config.yaml
head_dim: 64
intermediate_size: 256
norm: "rmsnorm"
positions: "rope"
tie_word_embeddings: false
warmup_steps: 0
batch_tokens: 16384
doc_mask: true
train_tokens: 131300000
Each number is 50 + 15 x the weight over its row's rms, rounded and kept within 0 to 99. Layers, rows and columns count from 0. The size before them is the row's rms in percent of the matrix's.

# q: layer 11 attention query, 128x64, rms 0.164, rows 127, columns 0-63
# k: layer 11 attention key, 128x64, rms 0.17, rows 127, columns 0-63
# v: layer 11 attention value, 128x64, rms 0.205, rows 64-115, columns 0-63
# o: layer 11 attention output (transposed), 128x64, rms 0.13, rows 64-114, columns 0-63
q127 099:29 38 58 54 30 49 57 36 21 76 41 38 22 35 26 39 28 56 50 47 57 60 33 55 86 59 47 62 52 58 33 31 80 19 45 48 50 65 42 30 54 52 71 54 72 48 47 60 47 47 51 44 51 56 63 35 67 47 51 26 42 19 45 71
k127 089:64 39 42 42 57 48 26 70 58 80 67 56 67 27 48 40 59 62 26 69 69 46 34 35 83 44 56 82 53 67 64 66 39 38 35 28 46 43 53 47 55 53 75 24 54 52 57 33 50 22 68 68 60 60 48 82 56 56 47 50 63 47 48 40
v64 100:46 45 57 66 49 53 55 64 55 21 49 64 41 00 64 54 57 71 27 48 72 46 57 50 74 38 38 38 49 51 47 67 40 38 61 17 35 50 43 67 38 54 50 51 57 50 25 73 72 37 47 38 60 55 44 68 60 65 33 40 60 56 46 65
o64 097:40 58 35 39 54 47 45 61 34 42 33 46 40 16 45 60 27 40 45 61 39 65 56 62 47 52 65 61 27 43 66 63 57 58 23 20 55 41 55 76 54 42 30 47 32 47 28 53 55 44 51 81 73 85 51 78 71 30 43 42 60 61 56 71
v65 089:19 33 25 35 52 26 44 48 33 47 61 48 38 37 73 32 68 49 45 66 28 72 73 49 46 41 35 54 78 63 79 50 80 66 50 43 35 51 48 62 40 66 71 54 60 63 63 64 42 31 62 67 52 41 40 57 73 22 50 33 58 58 48 53
o65 091:64 75 46 56 60 32 62 56 36 51 40 67 55 78 76 64 26 79 57 29 39 48 61 63 53 75 64 50 21 25 51 54 61 53 51 39 43 41 28 37 57 54 50 41 39 78 53 34 58 37 53 86 53 48 31 55 67 30 40 41 70 62 42 37
v66 084:58 44 67 37 57 51 49 34 34 00 37 42 39 38 73 47 60 39 54 44 61 64 30 51 38 40 31 56 51 69 33 41 59 59 83 59 52 67 56 53 56 43 71 50 87 62 50 66 61 70 60 49 52 39 46 68 46 17 49 63 55 58 60 54
o66 081:43 34 38 55 62 50 39 48 44 48 46 52 35 48 45 63 99 58 52 77 52 42 82 63 45 28 35 51 34 37 76 42 71 61 56 82 61 37 63 61 68 32 40 36 57 40 61 50 52 38 50 50 47 59 37 55 79 45 48 52 54 64 64 79
v67 088:45 10 38 51 76 40 75 51 51 35 41 40 56 81 43 58 87 37 61 59 50 45 45 56 57 49 65 52 67 56 68 56 91 56 64 46 57 46 53 44 56 66 44 43 57 37 59 55 37 51 52 46 33 49 39 28 50 71 33 21 21 41 72 59
o67 094:61 31 65 61 39 63 42 54 38 58 65 13 39 46 56 67 87 51 43 58 59 51 73 45 59 58 59 46 48 76 59 42 71 67 47 33 66 62 50 46 40 25 60 56 51 48 54 10 29 53 56 83 55 65 37 55 63 67 52 29 22 57 53 50
v68 097:39 60 44 50 82 58 33 45 25 52 66 54 42 64 36 41 72 69 52 26 24 56 45 53 56 53 50 98 65 49 35 58 72 58 40 65 35 57 83 47 47 38 31 47 60 39 31 56 39 45 34 76 32 51 41 44 70 62 60 60 42 45 29 52
o68 090:59 29 37 49 72 36 61 43 50 72 57 48 61 39 74 60 63 44 56 62 52 54 29 50 47 43 47 69 54 31 22 78 91 51 55 47 45 55 61 44 64 61 22 45 44 48 37 33 42 29 48 85 31 55 37 41 52 66 38 39 10 54 42 58
v69 087:69 50 74 64 34 54 62 67 37 46 53 30 55 37 37 32 11 50 37 47 66 36 56 58 68 60 55 33 42 57 53 71 50 55 57 55 56 50 29 64 47 22 74 46 28 25 67 67 47 33 41 26 62 27 48 61 35 26 68 67 49 37 28 41
o69 087:41 44 71 51 44 46 55 52 54 47 59 63 46 63 47 42 00 49 52 52 47 40 46 34 51 58 59 35 48 50 27 45 44 45 53 47 43 59 49 42 52 72 47 63 52 56 53 54 40 58 54 47 59 50 46 99 68 37 40 52 55 43 55 46
v70 083:54 43 68 59 15 61 83 60 63 57 65 36 43 66 41 64 22 48 50 29 65 54 49 64 46 70 57 55 59 36 57 66 38 65 32 58 58 27 36 27 77 43 57 45 24 52 40 49 32 67 15 42 50 56 61 65 63 57 35 52 40 46 37 78
o70 083:63 77 71 50 67 21 64 38 61 56 45 23 58 42 43 46 31 31 57 40 23 62 41 51 41 50 41 55 63 48 53 48 36 20 33 51 45 42 28 72 50 24 71 57 51 66 75 56 59 36 54 60 15 44 64 38 21 32 44 53 43 51 36 30
v71 086:52 49 35 32 57 49 69 47 42 44 36 61 43 57 46 87 60 57 58 59 54 45 43 61 40 62 60 75 52 57 76 54 73 46 67 52 39 42 24 85 63 53 46 55 57 33 67 33 25 37 37 51 43 42 31 43 74 32 22 35 48 11 34 38
o71 086:49 33 66 57 48 40 46 36 55 46 37 49 57 56 43 48 86 56 65 58 63 48 28 58 66 74 40 36 49 72 57 57 36 43 38 54 47 36 77 10 66 37 45 50 90 30 70 41 59 42 66 42 45 73 40 25 57 45 47 62 58 38 50 83
v72 110:47 62 32 80 52 26 57 58 34 42 48 43 85 34 80 58 56 63 35 69 54 47 61 64 68 58 66 45 48 57 42 38 45 59 67 35 33 31 63 21 40 51 66 36 63 71 46 61 80 56 51 67 46 59 56 56 57 34 57 29 30 52 58 14
o72 103:48 53 35 40 34 27 34 52 37 47 84 43 60 41 43 51 14 54 67 35 48 46 35 51 68 63 67 35 02 48 62 52 46 81 62 59 56 46 54 32 39 49 49 47 39 54 35 59 53 65 35 78 66 44 54 44 42 22 55 41 36 32 53 75
v73 073:45 16 33 62 55 39 47 64 31 40 50 54 55 53 72 67 50 32 52 59 69 58 67 38 20 54 27 64 52 49 99 66 84 51 53 57 41 36 54 41 47 74 49 34 54 54 47 60 72 54 60 42 50 63 49 27 62 47 37 40 71 66 42 61
o73 076:39 41 32 41 67 30 53 48 39 69 62 37 46 71 34 56 82 38 56 42 55 21 44 76 64 79 52 50 63 49 60 85 29 79 42 64 47 52 73 91 43 38 47 44 66 49 56 64 54 35 53 52 59 66 36 39 38 55 51 35 42 56 61 62
v74 098:44 45 33 76 61 47 46 51 45 45 47 48 59 66 28 52 59 56 36 20 56 79 31 69 61 77 61 59 93 42 43 60 63 69 25 58 54 58 19 38 40 59 55 51 54 71 29 77 60 33 30 51 45 58 53 43 46 46 43 50 36 42 65 26
o74 088:42 34 72 59 22 42 40 32 66 36 51 46 34 67 60 39 92 58 43 30 70 59 69 39 60 42 43 58 69 44 65 72 65 48 52 52 41 23 45 37 33 46 66 49 54 65 53 69 20 53 19 46 34 36 42 43 62 43 49 73 34 35 56 33
v75 088:30 39 52 63 19 45 28 34 10 37 57 67 68 41 59 70 52 44 45 27 65 67 48 65 34 76 66 58 27 62 47 77 45 55 49 48 54 35 36 66 67 59 54 53 42 61 77 78 71 66 56 52 64 46 34 49 42 39 67 53 34 52 36 47
o75 088:42 30 56 55 60 50 37 31 42 45 55 43 41 30 67 04 50 56 56 63 90 42 65 40 33 50 61 34 70 45 75 55 65 37 39 54 29 50 31 64 48 51 59 52 38 40 32 35 65 45 42 52 78 54 50 51 74 54 30 61 24 77 63 54
v76 086:38 67 27 61 29 21 35 59 78 24 32 55 51 48 26 36 36 72 65 56 32 48 80 44 65 51 51 34 60 46 47 52 45 58 32 55 51 75 46 50 41 13 59 49 23 58 32 56 14 37 35 56 60 42 37 65 40 45 48 59 50 57 58 45
o76 088:85 65 33 43 48 46 56 53 26 35 55 51 56 42 48 50 08 22 19 34 63 33 61 45 56 43 71 56 51 70 21 58 36 57 58 39 33 28 35 51 57 43 15 76 63 45 52 39 55 53 50 57 55 28 59 49 49 52 68 50 53 62 51 30
v77 082:36 68 70 74 38 60 35 60 68 29 66 51 52 56 71 66 37 62 50 43 48 35 72 45 42 48 59 46 32 65 39 39 19 38 68 38 36 51 24 67 73 63 35 47 42 76 47 74 62 50 42 32 83 43 40 31 62 42 30 33 41 71 57 51
o77 081:66 87 67 64 59 52 46 57 44 55 40 65 74 55 52 73 17 45 71 40 44 30 69 57 23 53 34 36 26 40 65 61 47 49 51 54 50 59 58 39 55 50 54 53 24 63 66 49 64 33 37 47 43 49 72 76 62 43 69 52 64 46 24 18
v78 098:47 29 68 56 70 55 46 26 46 65 40 57 47 53 79 73 55 56 64 44 67 44 63 39 59 22 47 51 25 55 23 55 49 60 52 42 72 82 59 75 60 41 17 50 27 74 46 61 61 46 61 44 55 45 39 30 32 38 51 44 38 37 84 44
o78 100:48 49 48 54 41 49 59 65 15 60 59 49 76 56 48 38 00 41 45 47 66 55 24 56 54 47 64 73 44 38 56 47 62 81 49 84 43 53 54 42 64 68 44 55 62 38 41 27 39 41 83 47 25 45 47 61 58 55 42 54 35 66 35 54
v79 085:53 48 17 48 37 34 73 51 56 29 39 70 39 59 71 56 39 36 49 54 18 54 60 13 32 68 19 45 56 76 36 34 55 64 67 33 49 52 64 36 34 50 48 39 48 48 38 67 53 38 63 55 46 49 27 59 25 46 63 69 63 54 66 29
o79 094:46 64 54 44 63 87 35 46 61 25 54 54 32 61 39 49 16 54 38 66 66 33 50 53 62 26 59 71 68 55 64 43 39 37 79 43 62 25 46 57 65 52 84 46 60 60 22 37 60 51 32 42 49 37 47 74 49 53 35 58 40 27 69 50
v80 071:64 74 67 72 52 54 65 61 39 55 32 86 60 65 53 42 58 37 34 42 65 45 50 68 29 47 34 42 44 53 66 61 38 25 74 45 74 75 45 31 62 58 71 38 68 39 49 49 53 49 18 64 49 41 32 49 81 61 37 46 56 40 26 31
o80 080:26 66 72 57 83 44 43 70 44 70 45 50 37 15 42 41 64 39 72 34 45 56 60 52 48 69 53 49 36 63 39 57 67 55 43 49 60 65 47 47 73 50 54 45 30 45 36 31 57 21 56 68 58 64 73 36 76 33 39 65 22 35 40 70
v81 094:48 39 40 55 45 49 44 33 67 31 48 62 38 54 56 73 72 66 44 50 42 56 36 47 63 41 75 44 59 48 44 54 33 57 55 44 79 49 24 49 58 61 15 21 53 56 45 50 74 14 30 24 53 63 38 46 48 75 65 64 21 57 67 71
o81 101:54 66 40 51 47 50 49 69 57 39 33 54 47 30 48 59 99 57 36 57 32 53 32 42 72 44 62 56 57 28 38 57 43 49 63 37 58 37 50 73 52 60 45 41 49 57 29 41 37 31 24 54 81 48 41 41 64 57 46 50 26 53 53 49
v82 105:70 67 29 64 51 21 12 73 50 30 42 31 20 41 37 43 49 67 53 46 54 57 81 65 61 45 66 63 32 34 58 73 59 47 44 37 37 27 67 56 60 50 58 66 49 43 70 50 30 60 56 68 54 57 39 38 54 60 39 51 30 26 34 54
o82 102:61 47 43 61 64 54 13 44 55 53 44 31 34 34 44 61 25 50 53 63 71 32 64 40 56 56 22 45 54 62 39 70 44 66 47 36 54 49 76 66 38 64 42 51 41 16 71 52 53 55 49 44 66 52 39 52 18 41 40 61 17 84 35 43
v83 071:48 64 73 48 70 39 26 32 61 64 43 72 33 73 54 42 77 39 66 23 71 45 39 54 54 24 49 78 56 52 37 55 35 43 37 64 44 38 41 54 17 64 64 45 58 35 63 53 64 47 57 38 29 55 60 59 39 29 39 40 85 56 69 47
o83 084:59 65 52 44 54 56 64 54 68 69 61 36 43 57 46 64 99 44 62 62 48 66 52 31 56 62 46 53 73 75 60 47 55 41 37 57 58 25 49 50 51 77 56 55 29 33 47 58 42 48 53 30 80 60 40 62 29 39 38 56 51 49 27 58
v84 090:51 38 34 39 33 39 34 53 58 16 37 49 76 37 68 30 42 61 61 54 22 62 48 42 36 56 60 51 62 40 48 60 61 52 34 74 33 43 42 53 57 48 39 59 71 56 59 45 58 36 29 61 46 29 36 49 45 60 86 99 51 40 52 73
o84 083:64 20 68 48 47 49 79 45 71 39 61 47 52 31 34 45 30 45 56 52 43 49 34 73 67 49 55 40 51 41 39 52 44 66 59 48 57 55 54 37 49 65 57 60 33 65 33 80 48 80 46 77 48 45 53 44 35 66 86 72 29 53 65 13
v85 080:42 33 44 86 54 53 46 81 51 52 48 79 62 44 60 33 56 68 28 59 56 67 45 78 56 42 53 50 41 49 59 53 34 33 60 57 32 28 50 58 43 59 61 48 75 51 35 68 43 05 66 39 59 21 55 54 57 73 42 57 45 39 55 25
o85 091:47 60 50 58 73 81 49 37 60 69 36 59 64 42 54 09 49 72 60 56 26 50 68 36 47 69 21 58 60 54 46 68 28 68 33 39 46 51 31 71 73 38 39 43 59 52 75 57 67 60 51 52 66 73 46 34 66 43 67 47 43 66 63 35
v86 081:78 69 65 37 47 66 72 62 60 40 40 38 61 58 32 62 40 34 56 49 63 16 52 60 58 39 73 70 50 49 42 67 43 39 34 58 55 16 39 50 72 40 49 54 45 63 50 50 28 53 17 45 45 43 21 89 45 51 54 33 69 49 36 44
o86 081:47 65 45 63 93 34 72 66 65 51 43 55 55 67 35 68 34 55 44 12 48 49 61 60 51 71 36 44 60 46 30 73 68 61 46 47 40 48 54 44 51 55 69 55 46 50 59 69 33 55 45 54 46 52 31 82 53 68 64 32 87 36 35 31
v87 080:53 59 51 32 34 63 52 83 63 77 49 77 44 63 56 64 50 53 35 69 47 42 72 18 23 62 48 27 42 31 56 62 47 69 24 43 56 31 56 62 34 56 56 64 63 64 48 42 20 59 59 31 47 51 69 50 29 56 31 32 46 69 37 55
o87 082:35 61 45 58 41 25 55 43 46 57 55 57 39 86 56 61 65 31 32 48 51 31 39 49 43 50 64 61 53 27 35 59 67 26 43 53 16 52 26 47 44 43 79 38 46 62 57 32 56 47 66 41 40 36 88 49 18 53 54 60 49 63 81 34
v88 091:79 53 52 40 67 35 34 57 36 56 36 59 74 78 26 61 46 51 36 49 54 62 49 48 53 62 39 31 54 74 73 44 71 39 64 46 59 87 27 64 76 58 57 52 47 26 47 50 79 60 39 58 45 73 62 31 48 45 33 62 58 60 55 77
o88 095:32 41 44 54 52 36 47 42 34 40 76 55 53 52 56 72 17 58 53 62 85 57 74 67 50 56 52 49 45 55 65 28 62 70 30 44 52 80 70 35 37 46 52 51 53 42 40 52 69 62 26 74 62 47 49 25 64 78 41 71 54 66 40 77
v89 138:28 72 58 86 64 63 65 24 42 54 64 49 47 40 50 57 55 39 39 51 68 58 48 50 30 48 76 16 52 52 29 54 48 75 44 68 75 47 81 45 42 41 43 21 58 48 70 33 67 31 46 49 75 58 62 30 38 50 52 67 55 36 53 42
o89 125:53 50 49 72 48 60 41 24 38 64 25 28 41 43 67 60 52 54 42 69 44 38 45 42 48 35 47 42 73 89 56 29 21 46 49 85 59 51 64 45 30 56 42 67 37 31 68 32 54 42 90 39 47 56 43 30 54 53 41 61 30 56 50 46
v90 094:45 98 51 53 56 58 65 54 48 34 31 42 51 67 62 59 62 34 55 53 45 56 53 17 32 56 41 45 51 54 56 45 52 39 34 54 33 45 70 81 36 50 35 51 57 51 51 54 42 40 08 63 98 57 43 63 43 42 29 35 61 40 49 62
o90 093:31 37 48 61 48 59 63 30 60 59 89 35 57 56 63 63 99 76 23 51 33 39 65 43 47 68 36 61 63 49 39 53 51 41 65 49 59 57 41 41 29 82 65 40 62 49 35 45 57 48 38 58 44 54 40 43 50 46 57 53 64 37 75 47
v91 139:72 75 68 35 60 68 55 61 64 46 50 25 47 70 30 47 49 86 51 51 51 52 47 71 70 37 59 64 47 43 35 21 25 29 60 33 48 43 45 54 48 42 36 73 29 53 39 61 51 83 34 43 62 69 24 72 61 46 59 58 49 65 59 65
o91 153:33 40 51 59 75 52 64 72 20 58 28 62 53 43 37 63 46 21 33 43 71 59 59 27 25 29 67 50 50 63 49 50 81 39 44 34 56 52 28 50 45 68 76 30 54 63 42 70 58 40 47 47 35 54 25 38 54 43 31 47 68 22 40 50
v92 082:29 46 33 36 60 46 65 19 65 45 69 39 44 60 68 76 87 49 67 17 67 61 27 66 37 57 63 55 42 51 25 60 54 52 54 67 64 30 89 53 39 39 48 52 47 48 54 41 39 66 46 48 65 49 45 72 40 50 66 30 38 66 45 46
o92 085:49 65 25 45 67 50 67 44 50 43 40 50 47 44 58 45 99 54 71 26 35 59 59 49 37 70 39 53 59 20 46 57 52 57 38 37 43 41 62 64 37 39 34 50 07 55 64 51 47 54 43 61 62 77 32 53 60 55 42 33 53 53 64 87
v93 094:51 52 43 57 28 67 48 63 62 62 52 70 47 16 56 42 44 34 47 56 52 50 57 72 45 89 32 64 70 41 66 71 42 51 64 45 28 37 54 67 53 51 65 44 46 73 38 41 29 57 83 55 59 38 62 42 75 45 90 36 45 68 44 39
o93 094:45 65 46 34 38 53 40 48 70 63 53 69 60 68 48 40 30 59 44 59 59 44 34 36 41 66 39 75 50 52 67 82 42 23 77 44 51 72 30 41 46 51 28 66 72 56 65 52 42 33 62 36 73 18 48 41 24 66 37 37 53 72 29 45
v94 105:77 33 47 48 70 50 56 67 36 66 54 58 52 21 36 76 53 58 84 65 53 58 43 44 42 57 59 77 59 44 58 37 91 79 45 54 54 30 37 45 26 51 48 44 40 41 82 33 39 69 56 70 53 67 50 42 72 49 44 50 34 42 39 52
o94 097:89 30 60 52 16 40 22 43 08 45 83 34 61 30 37 46 70 62 62 45 41 42 58 56 45 60 37 24 52 45 51 54 53 52 40 46 46 52 57 47 33 48 52 56 36 48 60 63 58 38 50 49 58 49 46 73 60 26 80 52 31 69 65 54
v95 080:58 46 36 33 29 27 45 54 69 46 52 46 50 47 46 71 37 36 56 39 19 59 29 11 37 70 77 62 61 57 35 68 66 45 44 60 49 53 30 60 49 31 41 71 47 33 41 55 39 56 47 33 26 38 64 48 36 79 54 54 28 18 41 54
o95 083:47 29 65 48 30 50 41 40 26 43 84 67 53 52 31 18 34 45 11 39 59 56 62 65 69 67 43 67 28 46 52 22 65 43 20 50 76 69 56 47 55 60 37 28 49 63 44 43 47 53 53 60 24 38 45 51 54 47 67 50 62 54 62 42
v96 095:47 40 57 38 25 42 49 50 58 75 67 50 40 37 69 37 56 43 47 62 65 50 50 36 61 53 27 36 47 68 54 39 52 70 55 63 08 47 31 43 43 50 67 30 52 73 31 49 60 40 79 63 39 42 75 64 74 37 50 20 47 66 45 18
o96 090:33 68 61 47 27 34 36 87 69 40 64 61 49 35 50 51 39 57 58 45 63 64 32 46 59 60 44 42 37 42 57 69 41 40 58 27 44 77 53 70 71 57 52 52 54 83 58 49 66 06 48 55 66 57 45 45 58 41 44 40 93 37 54 50
v97 079:43 44 63 93 67 42 32 64 39 49 44 36 55 56 73 53 50 67 62 79 82 43 51 45 50 30 33 76 42 64 60 37 82 56 68 52 47 68 37 39 56 57 64 47 59 53 60 77 56 51 84 56 37 49 52 51 63 67 45 48 81 53 62 55
o97 080:49 40 54 39 49 59 25 46 34 45 56 58 33 44 49 23 16 54 59 87 47 62 47 48 63 36 52 30 41 49 64 58 65 61 53 23 51 79 73 73 55 58 42 31 45 43 28 53 46 53 51 64 62 65 59 97 69 49 64 45 39 50 31 55
v98 084:60 26 40 61 24 33 48 40 49 25 66 65 62 70 37 39 61 57 69 36 66 59 55 32 47 53 28 43 45 57 51 45 57 46 58 54 50 62 64 31 63 50 43 41 26 69 40 90 68 47 74 74 28 55 60 22 52 45 13 65 52 61 47 56
o98 092:53 72 38 35 58 40 28 28 41 53 58 69 68 48 50 26 62 63 43 68 59 52 69 67 47 57 51 60 35 32 53 38 46 80 76 63 56 65 48 52 09 46 52 67 53 48 68 47 53 55 26 30 09 32 40 30 38 68 40 55 49 55 52 40
v99 093:40 49 71 43 66 48 80 67 29 63 28 72 50 47 62 51 59 53 38 89 51 51 57 19 40 59 17 73 67 65 26 83 36 54 38 43 46 50 57 69 45 34 41 50 45 36 63 38 60 67 36 49 54 38 44 48 30 52 62 33 64 42 45 65
o99 094:63 56 42 59 63 32 85 10 48 50 49 60 62 45 44 46 26 31 67 53 42 55 50 75 63 50 29 44 48 41 58 20 37 33 14 47 65 57 35 40 56 52 56 39 62 37 44 56 20 54 76 63 39 43 56 80 34 62 48 47 53 51 71 53
v100 097:34 28 43 60 30 70 80 52 20 43 46 64 58 40 43 44 54 40 55 66 56 50 38 57 43 72 23 45 71 68 51 96 48 49 63 60 57 71 37 45 47 50 50 32 51 36 33 67 70 23 32 66 35 50 38 53 59 62 28 53 36 32 45 32
o100 101:45 62 54 64 57 50 38 45 50 63 56 37 60 36 51 53 30 54 77 63 80 20 57 33 59 56 65 14 26 67 64 52 53 93 47 49 39 64 59 40 18 60 52 48 66 32 40 69 35 45 51 52 47 32 40 39 83 64 43 40 45 56 55 60
v101 088:43 43 94 73 83 51 63 66 58 26 50 32 47 56 41 56 37 64 41 77 48 63 75 70 58 39 55 43 76 50 63 39 66 45 50 45 41 44 38 75 69 54 54 46 73 53 61 38 51 34 29 35 45 42 64 18 52 52 53 57 78 51 57 40
o101 090:59 43 59 76 35 28 31 55 37 50 26 44 50 78 50 46 35 46 48 39 38 64 65 47 25 57 69 47 73 52 31 50 52 70 62 56 57 50 56 23 38 35 27 65 44 29 54 51 60 59 67 37 74 78 00 50 53 44 61 59 58 49 42 58
v102 082:60 70 66 61 59 47 39 66 25 58 12 52 35 44 59 19 62 45 51 27 69 53 45 73 25 37 44 43 36 34 47 78 62 56 59 64 70 61 61 46 50 84 71 50 53 42 49 36 59 64 54 45 48 58 63 54 48 29 60 52 68 75 48 24
o102 089:48 13 56 49 50 88 37 41 82 49 53 54 42 59 38 36 70 57 43 60 65 71 41 37 66 47 61 61 65 52 52 46 71 22 34 29 62 52 71 39 33 38 25 32 39 41 60 69 28 56 56 51 65 64 33 50 70 42 60 46 44 46 76 64
v103 080:34 44 49 63 54 48 27 42 59 53 34 40 51 46 52 85 75 43 76 53 69 44 47 53 34 48 37 79 27 69 60 61 48 45 41 53 63 11 54 54 38 41 28 30 59 13 74 33 44 59 53 20 50 48 46 41 67 42 65 72 46 53 53 52
o103 095:41 44 60 30 74 55 49 42 70 58 40 44 56 57 39 15 99 59 80 52 41 43 29 48 44 43 65 37 56 47 46 52 28 58 41 41 36 50 71 46 78 42 64 52 73 39 30 57 50 57 36 24 55 63 47 43 41 52 45 42 34 35 50 71
v104 088:51 46 32 50 09 57 73 37 51 56 43 39 38 37 70 51 55 52 45 54 37 48 49 26 55 56 39 46 59 50 24 60 25 47 23 62 45 27 54 43 66 73 47 46 36 56 74 75 10 54 40 67 60 49 38 35 21 34 63 53 27 50 38 43
o104 099:56 73 63 32 39 54 63 56 44 49 26 77 47 66 26 76 34 26 50 27 49 46 64 48 47 55 57 41 58 61 27 29 36 35 64 59 64 51 53 39 67 50 61 31 18 73 45 44 32 47 53 40 45 05 61 67 47 47 61 67 59 45 57 34
v105 083:51 48 54 32 35 31 64 60 52 63 51 30 72 78 39 43 44 69 59 17 55 59 69 15 87 69 43 52 68 49 41 79 51 57 38 43 09 63 49 43 61 59 67 59 56 24 64 55 73 69 60 47 54 52 64 55 46 50 54 46 57 46 49 45
o105 089:44 56 50 67 58 44 32 47 75 56 39 60 53 55 20 40 71 31 32 71 53 66 61 39 37 60 55 63 48 28 56 27 70 60 74 41 45 40 61 48 56 56 58 43 55 31 46 60 55 52 21 36 57 24 27 70 19 16 30 33 44 55 72 51
v106 087:77 30 56 44 44 52 75 46 47 43 25 44 61 71 37 63 27 45 55 70 62 39 51 73 89 66 20 72 64 44 57 39 59 45 72 37 41 47 28 60 68 41 68 50 47 49 46 78 35 49 54 63 33 72 51 33 37 49 52 41 52 48 49 80
o106 094:45 27 37 52 46 48 43 43 65 55 60 27 55 47 54 67 07 57 25 61 36 37 55 82 61 48 66 43 35 49 30 37 66 57 41 55 56 52 46 36 20 73 59 59 42 39 40 51 38 59 36 24 61 48 38 78 51 59 25 56 48 57 87 34
v107 078:51 55 36 50 40 75 43 45 71 58 79 67 26 60 51 53 45 40 54 37 38 58 12 27 45 65 48 29 38 38 26 72 44 59 36 52 50 56 72 49 30 30 41 54 38 30 42 23 54 77 67 50 48 54 61 73 35 43 69 80 50 62 43 45
o107 086:54 64 62 55 37 57 47 41 74 26 41 51 48 39 39 43 43 59 25 59 44 58 91 58 63 39 41 43 62 34 38 44 59 33 64 52 43 39 53 45 28 79 49 61 68 53 74 34 55 60 54 53 45 14 46 77 39 74 40 57 67 79 21 40
v108 101:19 58 42 28 53 48 60 67 40 56 73 47 34 19 44 63 24 52 29 77 40 54 48 57 44 62 92 52 74 47 58 67 65 61 58 37 23 49 41 49 35 58 47 40 46 41 68 81 60 61 63 54 41 70 49 52 62 46 58 52 57 31 44 22
o108 096:72 58 16 53 43 53 64 55 57 21 86 57 50 42 48 53 43 23 42 42 56 30 51 55 57 65 51 42 49 41 43 36 48 46 66 33 31 60 64 63 50 42 49 32 61 64 37 53 18 61 27 44 16 49 42 64 39 69 65 18 33 31 68 51
v109 090:29 28 87 37 53 52 31 37 56 47 47 39 18 51 50 68 61 62 65 99 65 66 52 60 59 65 75 25 63 42 54 29 50 58 45 35 59 49 64 52 36 25 23 63 36 57 52 41 54 46 64 59 46 56 36 48 45 59 69 67 45 54 54 40
o109 088:75 57 11 50 35 40 41 43 37 47 70 66 58 66 55 37 51 46 26 35 39 35 52 54 32 61 68 65 57 18 36 33 45 29 45 64 38 79 51 83 49 42 53 46 40 53 44 51 28 29 41 65 53 58 80 65 34 47 42 41 65 37 47 29
v110 086:64 67 61 52 32 66 36 56 55 30 54 53 42 43 58 23 28 37 33 69 03 46 70 58 60 34 46 21 50 53 46 59 29 48 30 38 49 63 41 86 64 38 32 67 48 51 45 30 34 38 49 40 44 29 63 56 37 65 43 72 31 47 50 45
o110 091:54 57 41 48 51 53 68 43 52 41 40 52 46 54 56 35 00 40 32 49 39 50 44 34 49 60 61 42 63 47 40 46 35 56 64 59 41 48 40 51 66 49 56 50 52 50 53 55 56 47 55 29 58 45 58 53 33 46 57 54 39 51 49 43
v111 100:64 59 61 61 73 49 57 37 48 71 41 51 61 73 17 61 50 35 57 42 61 41 55 60 76 42 44 50 47 37 59 73 62 39 64 55 48 46 53 53 60 82 43 65 27 50 45 62 66 96 41 31 27 47 47 61 70 46 45 19 49 60 32 71
o111 096:33 40 43 47 84 55 07 56 57 70 31 71 55 64 59 66 75 22 53 35 63 58 57 38 48 42 65 53 55 59 58 65 85 48 64 21 35 45 45 23 59 55 53 32 43 50 59 54 58 52 23 50 45 45 42 48 34 62 39 46 56 34 77 58
v112 080:55 70 29 51 44 72 47 60 72 66 46 46 35 38 55 38 46 64 16 50 21 19 56 23 57 38 69 55 74 56 60 32 66 64 51 15 51 46 56 56 59 31 62 71 53 46 29 60 27 36 22 34 47 53 52 70 46 53 52 49 59 38 57 67
o112 079:39 67 84 36 71 46 62 54 53 57 71 67 47 55 50 36 24 56 38 32 42 29 78 41 45 56 52 44 71 35 40 63 52 13 50 38 31 19 34 49 30 78 58 56 40 28 51 64 52 34 41 38 40 29 61 26 39 45 57 59 58 43 55 53
v113 096:62 33 50 50 42 66 71 62 64 71 46 39 77 43 47 65 40 87 65 50 57 41 32 40 82 32 55 36 40 60 72 49 44 72 63 24 24 61 61 60 39 20 47 62 74 47 49 31 55 38 56 77 57 59 25 62 50 40 59 57 46 41 43 44
o113 099:58 31 97 48 71 50 47 24 62 39 50 57 52 61 40 42 27 62 34 64 61 58 58 56 59 63 38 70 39 52 99 29 47 62 68 34 57 45 59 56 42 49 29 45 62 57 14 56 44 57 52 51 54 42 31 51 64 53 63 48 55 66 62 40
v114 097:18 35 24 41 28 33 40 36 34 47 73 56 47 32 93 48 50 28 45 63 35 58 55 43 21 45 19 49 47 49 66 45 47 60 47 47 35 46 51 44 53 49 54 27 72 57 56 50 61 21 81 56 54 42 74 23 43 51 60 43 42 51 49 51
o114 109:45 26 25 39 36 35 47 48 50 49 76 44 58 52 42 33 77 45 44 69 35 05 12 54 57 67 37 50 46 49 62 78 32 47 40 52 60 80 46 74 49 75 37 42 55 60 51 62 59 38 55 29 63 48 58 52 61 46 36 38 28 63 53 44
v115 084:41 48 46 72 54 61 62 34 44 15 47 45 79 32 51 48 58 57 45 56 39 50 48 47 61 27 18 32 46 32 47 16 37 34 47 37 30 67 72 32 51 53 48 64 40 65 23 66 65 33 45 58 84 45 44 33 45 61 65 56 34 64 53 69